{"num_attention_heads": 2, "num_key_value_heads": 2, "head_dim": 32, "norm": "layernorm", "norm_place": "pre", "attn_scale": 0.177, "tie_word_embeddings": false, "init_std_o": 0.0114, "init_std_up": 0.0625, "beta1": 0.9, "lr_head": 0.0111, "final_lr_fraction": 0.1, "batch_tokens": 32768, "train_tokens": 151800000}
Each number is 500 + 40 x the weight over its row's rms, rounded and kept within 0 to 999. Layers, rows and columns count from 0. Numbers have three digits each. The size before them is the row's rms in percent of the matrix's.

# layer 6 attention query, 64x64, rms 0.129, rows 0-63, columns 0-63
096:543510553484508501501477452504547504446512483473559448498494474470474485536536509550549449527555580485523579502457524430514431472494453468487540507538466511566460509515520490561414513611496531
083:555486485507521476588476514556550482500537559493491552511548451502402473509546521473483458563550529432528365501496550521503444493513494474484488460536510495503466482525493520537430449543491493
079:520490565475480555476503434495468510491454492451437538470507530539491412545420503490543533454521541569437614477431536448503478536467471508483532474492492554485501486504481478508511519523580456
102:514531403511475466463492449470463521531536488438553496501547485470478499573471518512463467526511595456570527418548434496485462453537528515562505503535448505529491502457510452540453508511550570
077:471467579484489528496505530550452469491442522499534476485557541563530578497431456530503518472498461482451536450472451527494471461461545560546463579459471564465548501533476404526480514521497454
080:508531570483477513514457499568484478504493529448516543482626497485459538535467489519474492478438478526478561461496472472577497457460492500510521462447466583533552487446488448542466460488596479
110:478542441522526462505453511419545511453486501490498502595439491483463464529551517489472569533506488574553476466529391518488468495577484512532488509557454456482505494509506421566490506490558487
104:519440553455467516496506502532497494498488507521544497504531524514574518441513559464499481445478553515430496499507498458479581509494482542476556507513534443391588546556465550473504481436413491
073:555425554439429499465488489505468463514547523529451502397529499455547535525521526502491463518532511511440537522561538437509551488521497427496460509567544468550475468527507539565502463557451499
107:461543509528460458488473481447445515447481524505455456524530464503529483538530477474541496482545478461545542489560409570427482516534528538496509485502412562474529484482551444576436519496542568
088:455481565482457503534478486494487491431427462532474507613507492536499496516440486523523521439455609463459572504525504480491526509529486590542522498453497516539522530518486551512402472492498499
079:454521497453473471479551489429503532441459451523475460465451493512515500522442489492567511512523581522490585569464441499440486490574483538472542544503502562522455487498581455509504421479537482
076:575475496508478448530522466576492525528507577416529539539517537514428520510500485510477559505519475505412489442459419482442451531482509529539452545487546487521515561547459476531498456497448446
078:453531509506487531475497456456431520478453429487400466473533522548551450521506509522569504436470487542499612561522512517449503494548490500447535431510485521547535501474486489526516443426526482
094:553448498491489461478515525496516551513559540518469513508457516475468611456517558479441507530463473434616434470440499599462534489457501520521510537466533452460488541471512458500497478493481477
090:525489544443518539539491461449432502509502441468449472510520507493575468486494556506540562443455535552445611488470473428500534488539461547558501477550513465510526557546460503516482473434462504
079:488420550548517551497473485495521499464497530517460531530531466523498529527511463485515521515463457512527443476572477535583486466502537541559531400467550471591580458471476421508464461494520462
075:488496526477458551543504478506428537422539467453497480498546543482455563522394500501555532481458555529485548495510422482457469509487494589515567560462471532492509438496527453493484452454522519
066:525500551508543498557501529493554448521452500529516524537470461527513464499566386470555489498426478529480465537459467471576505471521487552480514464430552523514535552501468543412469484453557476
097:507487466465454415510484448489495530515483502481444495477492440550487491491439519516467510424538550547553569431505456584470513519458499566549492495531463501603503457498503492562452512442537520
107:527465564496505565509516500473585447568501527528494522445422542499499512490523499423480519504486480495472445537501566456516508541519491513437526530479559491468429515562532551433540405501452479
088:480499472485512505525503467479473546460507488498453460557495450534556444551495526511564577491497559535422623517460478561501483535480422517525521457533518482487572466481523457552483466434518472
098:448519487470482474478502461455529527495449444483479433579538459552498466647448513529482550491472560468498557469496493531509491500515488528536523477549465497486512507517489455557426427494522561
072:529443442456453472550469540513506518510529440547474477536490466562459571490493525485444528473547518542583551509479503452449555505523453573566462509571461509473487485467470453501511560428523495
079:478500513464481542557478486476489562461467490504485482499544516474540524414503493479515506421569458511434614573518495471472503579547461479465492470479500498447563475500485458566482532424511460
130:560456511460481523562513484503426498481568478547468494455506511502538578445478571469494509464547514503478468537493571441492584521442514508499510546510524461461505482524475522468521464382447451
080:431525428500486512459492506507505530507508449487497500508512451537487518619406504518475521434515568508523530487560408502497507509554544558521527478577447450568479448484481522536526490476539498
082:456524496430475509475499505479559495487497490530596546435477525517522535515510526468476444534550518530474473486574477415577573475576545487480504547569480506420488528468478503523551468495457544
077:403524482462489508517474502503465514507409466508511520566580486541511547504414457551492450480500534507421523512508485463478535503533512510514469511476478548494547558459453528539462570576567548
079:507525493474480497536463535499437467440416494484461483593585448472524494547456479550513480558472420486481530513552444479500475465508499525504472496457508608569544506457519485546501494509566516
072:469496514491494541521491469517521479521548540484482506415531528491495541492476536400417470401553539440537470559557524562498514544539517527471522461548488431504440482520502486491439510453444541
091:509534519425504534536527492443496485510519519498482508428454571501547462455528563431510532480531498555418547582511521509451547537530483519484515554534554494442461502492501502478539422422476444
117:572540475548491427548505507495474473457485559452486580498498481473519470491544452546520499542490497469510409460478484575488501443519495526520521424489534564558471532442476518486443543588476530
109:496592459477516507444490488448516524425450477475482485527524495449481483545451545541516557500505425534560521495583472546527472533411538456480493488421448525534502529448523508523511503524567551
123:544434525490510487503520503597493490523537552549523540467481505444496572501474523465485531553482506499532426432459498420526513483457545579527492508482531436465480558568468445422506476498456477
112:584549498470471570480516500515524501497537541474529470541515514554464551471406518422476472530567554475439536499517482447476517553493559529410545516471500496431518453479485457496506479473496426
121:469545500528516531513486506469523563560417494452473499548465520527464514535464500533504489508535517488590528521507404496500432541533424490480455482458428510510505530433575497528459494516552590
114:488528523514544438595458476464462493492541423514541474502478450404506492504540505502519481511530520488564516557474531406443484547560414520558577488467483495543501460549524499519489484529497524
119:525531484542475437565454488470468520531446440448481536559541490487534465461558511535549508516474564459474410527441477564448550518562406489515525462492472450539459541514513533496485523496537508
100:509568467554518435522510492547489544519484552447532566486444506510426504525500472508511415567519520498563519521477412502509471457463489505528575498512486544500428508418509469516482510576451544
111:458445510458551564430516578531479496502465558554513521478470546514442493477464543428441498517579521481606514485516484518519518506550568499502480496534498518445422480510451453483478449490484465
100:447574529533467500527504459461502534524463509479500470561489498412441507486547479536520522500427513487532437544489489435499518481490391486509554449478451528546450508570537552475549455565502520
099:489529559456521387553478504501432440530467473464530524529523442488553485473549409555521513561452503455509517470504532533538536470519430490561487472482526539537521573516499521457490432478522482
118:504500516478492540405507537546538492522531500515521482451550562558512493511447504467460520502513462573449534516504457456579494542462548520387465539537478400536482473526514520486558471463501458
112:499517476508476460478473508500471503532445473483466488554544505580452474537483445540510560535516498530514531530416423542529434483529421483452501499527472531591525515415515518523577515498578513
089:465469473483483505544524517478544421445519491572515460492458551424540475567493560511489542465521535447551460497454493487480467511529459497376445543464433538510450471521552449532516502516505500
142:497519465482481516438522549531533554557534553523528499486437552507490546486473573456477457538535527528443548483516492485455493523408546494414478574520432498381504497506494496503517496479456471
142:516495480448532497449523523527537493541526545529538515480431542498465550525483556434438517513561500526463576488569448522524473551424560494480439553524456494415436543520524494479502463475449520
083:463500555543527514574452478451510474528450512474478485551599475522456479511564500507473517467421528490412536520587576484514515492549438472537523499448526561498533529475502545518480476459482545
096:505472464457487550472542516556518450518524530569538508515553592544521532466508517503485485553520554563433474463465515477483515457464528441450480550510525513422517457506430509472508528482464387
085:523512543468510494599453458520467475493474467431558558572522452457496468483605494547513502536518464440511471470480515516425517451512500447529508539444507496510447573497456574509503504503509444
137:503529490527536445559494457486465522517499446474512560470491476499513410502503408538548486506531594481527462552437540494493490458550444476585524437521517519570507453464520507434528527515542530
100:504477568532457499473532525499496471486567548476466504586459513519581425444476487476490466461490492570444516467592532538467524478439521514510538524533525505414475541476501512501539482503463406
143:498522518544502463484470480450491482452500481435433549520433428461512417522591460573491474524456489515571489497502517548542514468582451461589474472505473541534492469481534503529470506536539527
103:539467527551537412585482424509455515491482512441564528562522467440469486514482491537526533533474519495513443499501552527476495441532466501604450468456554524538536491492486517459585473475485512
079:504470407511536480466469540522409494492537510588524432513508499541537511484461508452494515498603514613514510520474496550527454470501487452473494543571503486476516431509477478526535527531493433
099:557439483590515438531477437473468485508481497448420502538503472545497474521534576498479512440443477484508497459496481564505528462496472629526543493559516523528473569497495490505462505530464550
096:429524496470499507474506511466514480504471481516483495556429509501471426542497470518496465495553617516530527559439456507546434535530466429482500520493453591486462447477506480532572537547542544
111:475545491478499458565473477473454502499430453463535472514541468496455493504515478482515492473488527468479558576528457567429524499599463506588567447524522487566535490450525484537424497504510559
104:488483520530542479541498489489454496507472593486496524509506448519454490489497446542526498566463488518585479512445449548401485482608456521538522503441518522527539472499471463528423474551568469
101:491458527497470497531495456514486471488566457457481439491461445504540540525522466491578506457389541590496465562529514515494509525536444548593509471519475449531507529524538467483432493494529568
099:479409562562508546556495453548483474485507479469475498497530454562520429495568456517531544489450515520490433513554532490470483522551482547601486496460547439537421527518456541467513512495490502
103:537522506523525513472551486472437489479452467517446481517520477518512548490452528477560505503449670441444541508508548511507551533476444479527483481523505451495513552466469550483425557497474503
129:471500483493452578452510572517500495442553530591521502474474520524542535507451512436462481494582496481447514475494479514506507516513581547394452547501512467432441491521510494521521511515430448
# layer 6 attention key, 64x64, rms 0.102, rows 0-63, columns 0-63
108:475525495450465464441512523548512485486574444470549504473462532449559440523526516512495518445489445466556527481496533489405512495518501588510498478580509565582467460411479539493494472499520488
098:550523417480569453445513489510511494503512451510562499441512432505561503568484440486513503513435434486454576501557500450508510456485542535590484503490539477519520469536511536462432498501511574
096:431515461466465556499490558518523473452503495477506496538456556492511481488503494527459519493553497446567495539495418546422459526556484472468491484598451493494482412486435487532594517507479452
101:543519498419500456451557550523498452475551456432496520496518533559464493510496531479477484512514496563509511521499489543509525476526460454468510498587541581536479526363462443475498567467485493
094:482482510515469502550479437493483550499490493557487498513515498464438534530524408496538474551531466476552465580458447456504505561483477512454503432506497446482504408486481603538508583516500443
089:444518461455474464508510480494473451442560443562464462545531511542548505541494461471499504555542495514505510547492471549432474493555507494443471507595505507483449439389451504500502563542464470
106:532488425419464529478532548555512489488482451496471478491487501538462442529462543425477490514526515533518487530479560551528481455584500513529529443584583479543484551441435467489446481537506498
106:495501557545504531496515458446531528509470525545479481519520501447530539427461495496493451479526514483497534491458544453552478535452467553493478497445427484410520501641565525521472472495515574
088:505464568520571475514477401488517462557523482504562491487533512449549502403529490519466492467462513492437516491531508487538475499461481597465517473466431469496590480575510556473468484529479514
095:521516445427434494495518522522494498483544465494509448463506498514462520485498550453422455503553502554535529538481466567503530516579504456526465524560545450587479542404442457521450531504523469
097:495548484463417547504534490502551491446556521531484483496441514502496459525490524473466482486536521575559515524479467487456488567530503574484438500603485452450523473437443414496516524433533484
092:474511452450474523478478558503537500547565498477497487526406556488428502465538583497447500444584548551486483490484467546457505525520492481469521494609524474509451497436459485502545536494540454
094:480481453474517519478504411518508531561431505518519557469489443518524496522471460543544509549505440418531453530526507476562489482411512529542562491471443490444502403546526531500486517536488565
088:475496522428493508501493518499516537469540510475516482529486534501486502440489567461428521485551537572532492506482485614447509523579530471463428509600492446499464545444422465521541533496487483
106:592483493526546463522503487442455507566457522519454512465499474468465512499508503500527529529497439492502518476493490469534433498440526530494535544384539527493465543548550543489379571544499521
102:519484496469458550471509472512523522447497511487517529567470557477502531427488546482471483496546513548550501507480521549460484541491491615440501449564419513424489486513449399543531451522493535
098:527438479462467502545502432519443491503527537533459540519557470486557462572493470483446507572477453579468453559475450506492480492590517573518422495507541499502544492454478506463486577495482513
082:487535460427426510442527500451487472507551544536469534495490583514470566500467526450467486492582521487527470525486470510457539523481512498470497487616501491501524520443462460517545595516507422
090:428464473514509594570482524512469534455477514563489575546527446520529432582545480501505479494484518524460543474466486473436538506484511525509513525486484550458453394480546481509532446492493566
087:547508521429431514478556540545471497491550467482503481504475549522479530512493541491468493526568477578538506552510456527494480495575577467436458478592501466507488476433399452464498543518513484
095:501492491570581534550461452452515510510474539541516539509496485467492489466497480534491516431469501457474471492517560420529508528482494501565570509438420548474528458602593540473481469523503523
089:492533468415453546455499533535508502531533512506474455550444523504481500476462554496440463513560518571553475523517489570431466505541540555458460487586525445515446509488440417522546498476520503
090:537556468439499500511517539545516494452516474487479456542450572509477486510447528467441482501548507593553478530465477546483522508538512549491478514603522437513434500413428439479511506451494484
086:550519478456481547505562521498468542477559534520509495504474630491492521480469516444546434528540499493502549496490538564466437482513529500410529446536581451479535490478442443484464489463496468
090:453496437455435514495488485471547548523562502462499372522529519514525534449432566460467481538550474481562542521515483588463467533539502496475479451577494450526516524516460469505485479517536477
121:518512538547498505498508442442482542539466540548505500514510538463530579415472502484493475442467489460491535481559477476516498515392499529458485445429450504418567514594529499514458479530476525
089:487511519438472472489511521504525494482528474494458506519497594550481495505465566480445481526526549576514482490478479554544514468571527449459466483604544488522536508434402442473535546441486467
095:482507527586519487553528479460585496554513451525492460547552515468469517430505513494480442445418517481423494492490581479558516484493409477540550489463502492447515531559534563481507481502483523
089:436517487507433460531534532497568495438549481497502440508536535552479449522515495488512489511563508544527546522485418542481497526537509484499494486605533426499472521429473427508556500415501451
087:460519483438451506506509516536488479460578494529514500512494477570492483498526492478517493513520523578464501505497472587478527535542524541489483521617561456541487494411444424516474543522496401
094:590476447519564441486515445433519513494519483481476447485536504472503571413449559490461468532488509535516559502543538452559524521547545448525444511511479493521595517559489501474459530481519537
107:485496459527543547495513488452566529555479548487484483523462520493460546352501553514444481468515554479462478509529558471503512522455513479509525452500417459455484503605522522522494471556472525
104:566511493471490486558522520573448518482491519477469476531444527476481548551526520509453507502516475525472429478539464530489516448488553447509510463553566464547418577389451469465483479514447465
127:510536463464500497458543492490506544476465490495456498455493471554519399597460487541456450525502551584569462505528478581492505566454540461463458496515479500528458456440513436517552505490526467
113:537490519582570531553464436479435464526498576513519545500502479430510562484523480502515485486470469433506495461541489408543497459460520476534542475446470463481511469604567522513477469543498489
095:492488508523497514500520421441501544484472525581488502487569501515501554519497503519539493446520489422439590480478499456502515507455461507445518512460476494397512460619561534527499445496478537
104:434471466481491514434514565493535475457547456501487497476480529499472456583452515479522448471535499544555513553473475603490478513531505451459479550568515496552434482411492417481530523526509484
103:512554470460439503491467519537481470411517424509576504489513571497473500532523474478521515528563538543487464589457491478537496466586503478456523460545521520581519483422496480468485524492542430
098:443516457441445503540480571557525472469551443503505453525458516526453494560474484502486569536540562536461476539462513522443470511549527444526517533540557478572464516396467462480490483512482457
113:513488441547576493453534545496489511454513471503522517478446581522482503552535510503506491464530477451478447472504443484497507433522529433467501489573572469494406594438492482445544525509495449
105:489493548549580427486528423439485447504573537484510568468481520505492520452531513481481483489487481489506506462556472504548504508456476498532462530466430504409522491613557542513476460495449539
098:474550472449483504486480544505507487449529439459545469493404470497488458605521445486471533499537506497520490606496465506477501489568487494476523524533556458595472560442500494479524492545557462
098:514480558467510511527513566591453474450479489481557483544480455528445489530545461480468535494467507536488448517490554527499479494564539468471505564534547464583521510429433505501528511521500382
098:517430574531512506483505474423574521546500481530478490470555421524561494461489475548497509466461511447498525450503515478539479499436480513525569499442449475446551455607556484506531503479498551
117:470477480449439525424537601545546454477518455467476482479502449542496464558455510496507503548483512538474510509481476582512497495529544507455555548547566472545467484429444432473540545524460478
110:506568497458437560524481505503482503478522541470505505467426474452507533462408524489523464517580520529531512538508492524583532507507433465583580513521413555511475484502544469487476500439514446
100:496512526578557516468505482408522529531481531535478465523493539474521515449463524525533486474479505414477530465477509452541501542454460493480483517438441521385484516604594521507495475532505515
097:486470508585553501466510465438479539493482522515496490462468537489526525463495518511495494465429482450533503430487515438585483544427475516515499518499424516400487492601598476519487466510512526
099:488538460493432513466479569547504454450469486507477458454487464535474475496547483461491574445504463526511526563499513565451489549553502497443454516582538512552562542426433491508450445463531504
096:511490520526572523525522471448518497572429553509490468499510461460490552409515502493527526515480492413462552477506541426511512495475478507517528501430439508426537515584538593503498452507454505
102:487517460495509555534517540590500511452482492516547468479447531475465467512531428492468560555557492536463424497485521528497497493492546460478538502514545551489516457432464571490415456545474400
097:489485477438510448497495549595502459478510451487528519515508503496464473553538487540502498526536510570479510554476536473510524417560508472499475515555596489575469558415422460461512511495497437
102:515450538542532545542478488480458556543460557443472455542549523523538474494568517520511507477465479483481472444498521485464492594523436498522496485438518469422497537616493570479457463453502520
108:540512510448472466504516555539469502492522421447498503514468506536439412551538524490463483532553486564488454487530509538500471511557500480513480510559544495600461512376441509486445545499516472
095:533557459495477500515468487610496483448485543468518493445492475449452449579537462466523537549487452513478439504479544475515508460525514452501449526544602506578485527434448470507516478506501437
100:532476508529462474461513489486518492480524505393523463499541520486523549446477573531560555548408546522454473455464503472538536481496525488496476476444442473447558445498528575483517516445473582
114:518505480554419516498465516525506506480558524445420531531439544500506540567492544497476546521497511478490440474494434526461481520562547497552493469585523488568485558489394488514422536492495493
112:466508449435501525455561542519503464484520407442493530484434493569461424524472520482527473506532500581538581522439495493558538502553456467460512547556539521512442539441497500476496524471495479
098:458510454406452455475503525553518499410549480522548477485489551566487505528496507426484516508524528529515480538484517510437505495545560489473475516569580501514513526402431433501530543453499508
098:520498511429475466484508519572480438458523542506520520502459497522448497552525508438535476567534506490476483509497465603477468445583513426466469469542558440518490469381493514485510538520479505
095:490456463412488525529445504495479481465542478512537496513522499528510452510494548469520503491459539544491493538479500480511485503610514548564460470556582436578470482399433461520477534520563482
112:487464519440525587543443496544490445540523517480511567437524510452503433479558473501502556502475494539493474490482516531506496475537492508562518417563591480557560500479445521507418447512491530
118:459526464449531516533486471430474466500454520506493487490509500492530562521518543522510550461510623511509549495467606484412494505484495540471440593507524472561470568512445477524461506494472479
095:507493538551500492529520462439463535523487509507488518544508510444549530414501536519530496447486493487492505474497524502510537505394466505544553494435445504376527490602570511530480489479476569
# layer 6 attention value, 64x64, rms 0.101, rows 0-42, columns 0-63
089:471526516493550412496477520435478491488400517423501536564477522488516552515397454516542534460434571525528431544470517560501532493523476565485547569476500512530514495467497508504516536482495482
095:521545436499596534524494490470503436445493472521440480479535570490537458485477575467494504505492535473461502535475564445496513499555440527569539440559506534479508465458461555497559542457465445
086:524531509493488426515526469548494477451476525458542426453511475514576522481559547435517591482527439494474506537635492499510507510491489523491495485414508463488512469566535459489541445525484498
101:494559496434568445536507462557537508548521534517513588465541440491559456549531454474491507527428468481500460497537482535419529415515458542507538464462522455423514502522535554518484519507510487
111:526468466487534552478509519466463489495505531466568521477568485445508544521548516481503573494463538503458509535510406459431521485539508387552417532519471490480540544508498407505526443491517522
090:554532522464464503533486500533499531548496519492503529437439450455508473511517550491482511544510508552470523509595439489463500491554508505575475451438513432453512494516506501481413487620575480
107:514488502456505517497529493532503522544490541523533499571489490545516526528545422440436561486484382552543410484521487464539443468439528473538511474502488549454536520560524419523480466540479510
108:450470495498538439444502493432491527515503520449476566451471533438518508461416489559555432503382543482546494505514514534518512532469530578548450514523509520563506537498483511514509552439477501
100:576484450488537558553527508546441553529477520481427546476510520467503449525484597476494520494534519561445556521519544484407515497544479469509456431508493451525431472530497533435509463489526470
107:577477583452539440536509471542528486493526485508492521503521512512497491514534511589552384480468563468549574485501461512463455474473525515484511521488485476415518542491526502517412534546488440
095:486500561497500501440521488502529447438511513501505523526510574506525508431459493540500519495447542512507451499447403506627508509444484548597559454454473471493530487457545463527513526545490480
094:481483483500580545441487507462550506532516496528500499470445534550494498479471449486537445482457557475567557461446463492569490555464451497611533444522519506586488461449489530481473554545506495
104:561471485541444521502464544502490510498531417462458502511545526386495512441489582569500429531567564511480527532482445464518513461505560496512450525463487497524573522446491541504507501453531488
104:532529546514481479518499494490510543565507526486516542412506469517439463453556473599536464426420483490513550504518431531502514539410576453483437535489483459495450533469477538496472520501533510
103:558488459545477545516496507509449506388533455481448484505518574441501493474417640526504498496498566516441546515521518491506531504537530495543477533500481479492531451484493536446527488555513451
099:492425565528492505474525439478577491476497496509503445565539578514465536474462427561498466493476484468503449506437446467531506477497493563543566514484518510587574563505479488548551491473477481
089:570398529460442474512541495527544541511534479529558440516536524474472496480500490592511439536543544547540508476416394499561459529477515527451494535476509457533525509509486507559503502503466483
104:481520536474467488465490494477521556406497467530544493493566512508457504447453476599576391516468541515530506507494479496574490489477507492524532526449489562506549496451488449513391529511491490
103:542501459508475530490524509532536527505570518543485579458502442422448480521480561528453468491495547441531511512438445508426471488498466427451448511553482430533436527535500592495508505469498472
103:478490462537525465510484497459547574537529483496547545401525517540440478396536542508547473489432510524492557470533454494549487523413528452593482497480536516495516496473470465475448527524513458
102:499559540529454488514472490456542499509539458571461479574507531575430470530504436532483423515513468485531483497448422509577488473506553562426489539454519527512497503496487572544431510478492518
080:478462471494460469525486464534472527519551519475502442393520462467550464456534568460575491547548487526476556461577525519479477549529531533429440469460540483463420519516500492492491488462500567
098:452507501579508489531496484544521523547499508558519507433499465535413458492521466498476439521473494459520460422484422527530475529452542503416557467456530452503455437472557536497450537514513569
100:432540420503496500457489507446563556455530492458513569477499457495471485490489494430476510534490426460496399535564571509475530521488490559510462494473527545466604555527502498506485506494505552
095:571461545485487505496496562492515494511593486463454539477495516478495467451513555568547418467516584492542603511436470485551471518474501442537423513516479474498502492487451547495481563471490477
107:511562487514535592504486474503545523537489487518516483506489507453520500556519437476495548471419389591486468481493533495481519497473477507521452447534502511571421460526512433521516406470507532
092:503469572504445512454502573501534529515480528556557518490473411528475502475504445550448455513498570449565454490528436557466497525463494439489567513462485454520516492532541510529463522582537450
109:557412482499633493472535446524515518524548555447454582463484576456521520486501480513544462508421471519507469458491466460461484487501501528530523467526493481489490546501463441488546510450491560
097:516591416556506590476484480445491494534488505546481488483443500463551467551503516455536531571493444538463519499508524461506541542549490435502456504545548538533417472496493466466534481426507541
091:424473532464570473497486514463501498518431530515532422488427522610500548440506458496511533444446552489533539493488538512527514523502495514561545435517503545554544456487492438487467549556497463
117:519508488492554461536498504517519512633511546507491515479392467566501522514519470447504552450515488610498502490500504479511489490513514429506441461528547482539453430563473459495561517468513492
100:483538433513450530458493476508416513509463534503504493517472452490489503560553502441453556517532385459447456571566574540451548512467501516469472518532531478526484508539496552488560453461514519
108:501493476499543434499485526492545492577479549576553475448455520494472472499500485433448548484608487494460483480573434451518495566560592473522433498509493481504553483477478548483512497486515537
105:506477455481471521523485488486488520441530461445515507488568493592456554485469474474464468423538493563505526557462513502579519490480458557450530507481509502510447497548466498545570620446489475
087:496497510463416491508491529550504510483549497513512576452491542527588531550486530543546484487444477538574537421464537467468443516441516550441501491590521536426484528530489490504530542463497456
094:481440495563520494498530472510504438520470490570428447533467491508515483540524438533563571432463492430514521586507506484477507464554473488574520433539522527514478505495488459499431459542439550
096:475491492553513413494503564504494440563500580540486470383456553495544522506505456492533537501513500462498516519571482483430480524527553596492459511536451495493512521469494452481478425465505463
104:514510488428529508504494533456482507532515544568550549422448528499500503451524523457464453544492441544535454399558533491457468524468578464459449559508531471433537500482477534500512528538519440
097:560448479532470481517477459511485456526437513466535435565487434508470476596457481489519547480488530527485580569502512471497523420570499470542553482499475525532558550518491535501433550473477553
103:507460486424533441491507557482532515554520497603511481472457518451481468456551454511483507512520401527506463491525468461478507579518574430576411506526502515448548508475487505488505453503522482
095:537559516424461546503472526552571549519494493508528550429508552523488561438466449482462486467508416544493476459525464505516464514436545509471426517510471493437496483461456522486595554507518496
086:516542474463449492583471564540494462422533516544501481586484546507504528422491498498462482485546456458458535430469467473516455528481547446488488567552451565459500525480440522547539508516503547
095:532507491500577512501516467475469504524504552465497451424504485513525526572516451442487507460481476460476510607493476541575581455501473553490571434460509488532556572449498515440519519462525514
# layer 6 attention output (transposed), 64x64, rms 0.108, rows 0-42, columns 0-63
085:521517527471528511470521533467508516461471450517525490412480568500578523384459531470492500500481470508503538464465557512456540541447537439494506616478486584487480535517485521451541517491447495
100:508444420525488505437507464500501555503524533444455597506455557467485473527523565495505504527498457477491502404461486498499427486472508477556518504492502536442461520500564456564588543524554504
078:547570519429557458458500526523492495599511528495475485523477436584364480467502490488460499551483540520548543452454470499510522461550461543541557492512520469521446516476488487503515499490451519
108:467497495542529489413451456498529543514506488473508501467517490503428481464482433486450518486461456485520599452511517450534628463516502565527482475528461482580495529500513507538475526519472591
120:517497541439549539533488466516549486447455475548540526540510498487457499549539457506496537558499532477506515473476399503393521483578420479524474564484520422473499515512450478564504458536507535
089:501530537459513513502550486546511463513465544483483499546562459481427514493479451558429538514437449506460497466448435483562564451472484603515559450522517515558563471490458507509457527509462540
099:440601494507520517484435560496524476485451511522510460509462463522468480540497445483447526416533556429505538543511532479527530511586449549491490504497477474523458508508414575514433540509543507
110:526517485485470542519446488564425494443530465539502484438541521460540577465469503463542469502527440524548503493453538522413542518465553424561486552433500521567552471470510501496542526454476495
097:489485475473455480504547473497528486494510544435500504546538521446457495514498542576473486547468487486514490422515383539523519512504490547573524462520511549417541534435474417593480506504508531
108:448465560538531499498504453542502499467507524454535504434554429434521519454489382459473468494466461490502449552498531467516534522517488525484509467529524525590507500503551512460554468479610527
088:498507536454498511523443587534498540506501491504473531449452530473504489473529471466500541506487458448477523567447578507444452501485503508439494526479499527617477458470499512455547537529606426
097:522474475520499541542496505585484510462512498464444529481528572402530492540519511515546510463545471442473497534477567490474529510411549513425481524403478532491514483476532517430498546494545427
103:527466543504403510511506488510456485489496501499530515579485513471536580463506488544530510523443457556532390523457454514432419493498461484504506456514539516508574442528559438510561510475506524
114:478470544505493462552488455561440496459530478539560438473573452468535532468469451478550461570491509506467519563455521500487552538514493535487579455453550444537597498463506494475439491502475522
107:494529499449441476537540487507484505506517556457502582527485532448471530483542502533501535566441447520478441467468424531492384485518485460542546478507533577479567494484520431543552457491525501
091:467531519468490528528470500462510475477477464509472508479488541530541514500487496438539468449554497506497550571505573493395463530527477458399456515529474499549480470492559511464564557469595434
085:513499581513508489558474530467511484504493503496463508480516465488522494460517481440520461437511512505566431627539538550426492534505465459443462443528494501556520435498575476501500497501575434
101:470488566488484541517518523501459494478506493522484537471510514458600533491504429410513530514459458535465469570515579491479522509521521516454508529462516469538526403531525504403539460480559429
106:526424493497469510531472474512569523450526499504553486497522535429435532463563494510532415501481458489502448524579428539485529490496520481546462422541511504465560492479548471581448496521481567
097:485513514507517507570481466581370469494504533544500521512512504408497571546487422469511512546476512448511520487449547495475527484489491548485577444439520450498575461474529507497472474535518474
106:495443526552450486505518473470437477445502481516492467492493493535588498474508534465569517449485489543453472567523630471516478505527533488451487411541489506526478470549527577429503547495477502
071:570477480498506456494513467523453451590551545487443483526531398533445513537499542536472484543483526554589470449489470527495523455497510511596515447518520445529507510498494444507496457510421504
106:525454491537441448528481516551462496551510472479497454497511459524521529533526455539521467489461538488484536519557605475524552485494568527453494380459496509574533496466543495461459481544417475
084:509538461469471538457461490499475452549517495540500499502504518547450580510505508462486539491491518504504543415483534449548538443509504470562487517542513408508541461544454537535489520490353543
089:513440523524485510540492482556449506449538519495538508498532500368525508481516493495556486540486453476527375593460477533473455526426482492517514474500531500512530469507565473511500496480590520
102:444488428495435516493515500528513488480518488515444493551448524502505443519501545481513510467555554501474604501502436510463606516581503546514496509490499507450533543493402530469437568481482473
090:517502565447549511526514564531554499490467451522570492449546499510505539490498410485483455454487498521447490578525538488557562480474514529393472502497540518543518440455503525436444505518434507
090:474542470487461517527420475528482491469509511451458489470523470433491535548493480515531471493534522445537553480498499475375510535494489496580444522484454504597517545488524456577517547491585503
102:543437430472461529489507469496443541489484515485402511583478524521491469585525614529552503497521515517474513447513439543502487505517541505587507518439488476438500549514472485505470498531439515
087:453533501523595497538554530542482473492483486513515510467533531491534493524457475469466503496564511475457542489459556494512539494432517502411536576422482557463424483464485538414524512482547427
117:487515466539565481548501515504435478465489510532489440532501514461487466523485546527478473462541572435531542519482434539494550515445494567526543464474417538420449552492488519540399534495507544
088:546533488479456496457492496451521513523525489536500452528519488611444504483499561538502483506536513530502552416512449492572486516537484503545505484504496457429515534489483495555453509473349544
097:505496513626499497507488500496497548444473513471506506502517409510540509515515507481515501440493493436480476464490630497508473428467485525506473494556530531513541497458480510621531517487419487
106:528527554556514461536470567517479472561568504516509505449447510536446404500468492423481457474564528464545476522505462498493551570550538530474448489484442511511426543499481501442460506562488512
087:525482541478494473534517504448446483549468490465489511526552520461547462543478501492502511421454578536524525495566458534448506536521475557532519484523444509532434476501496407497408493429574557
106:448552435463521510458538465484471596528487478516495473418501576492489569520435495500574570560489544491438491534465488423478530506466491470471581553478535513455513487502462516523527516503487459
095:450568469497523488436539526476506489529514507426488486480564435492513553560493524528503521431436535528457550453500576510498494452490513507453521513566521538468537476490434458564505578439439517
098:504497530542470494587461513510445519451488501477486571580542431532534468533541487545484483411438466513510507492526540537457427446467467569582466468531454503513548476473505475560500482472491526
102:456474478592511512437554431507456525525491473586481501466428519476446519500451459480518527578525548446488491525431502498544544536536469488488517585461556497453473505514502492460580504508456525
090:491467468568514532536490459486518567433439535469522576484570430510559506511525483530516539425440487451439475515533547492447468446455486544528485471535506527502558493471464522599466485503497520
096:496475540566497481591496505469465455459544532463458564520537424502561455544512522462511443409492470462541489466554560522469515497510487581539484444478478480557464506470476509557431506495529483
086:519436563551491529571465481545462484468460515501474487559505489509495490480531515440565467426466545459429499511518550509471549506542490590559513442533475450538505517560427485533427508473487466
105:459571486567539458454546515491539492470554529541503511449465470480457529552475503556479481546583436506503494489460484448510484562482510457428499485485441509456460457478504500470592593545502515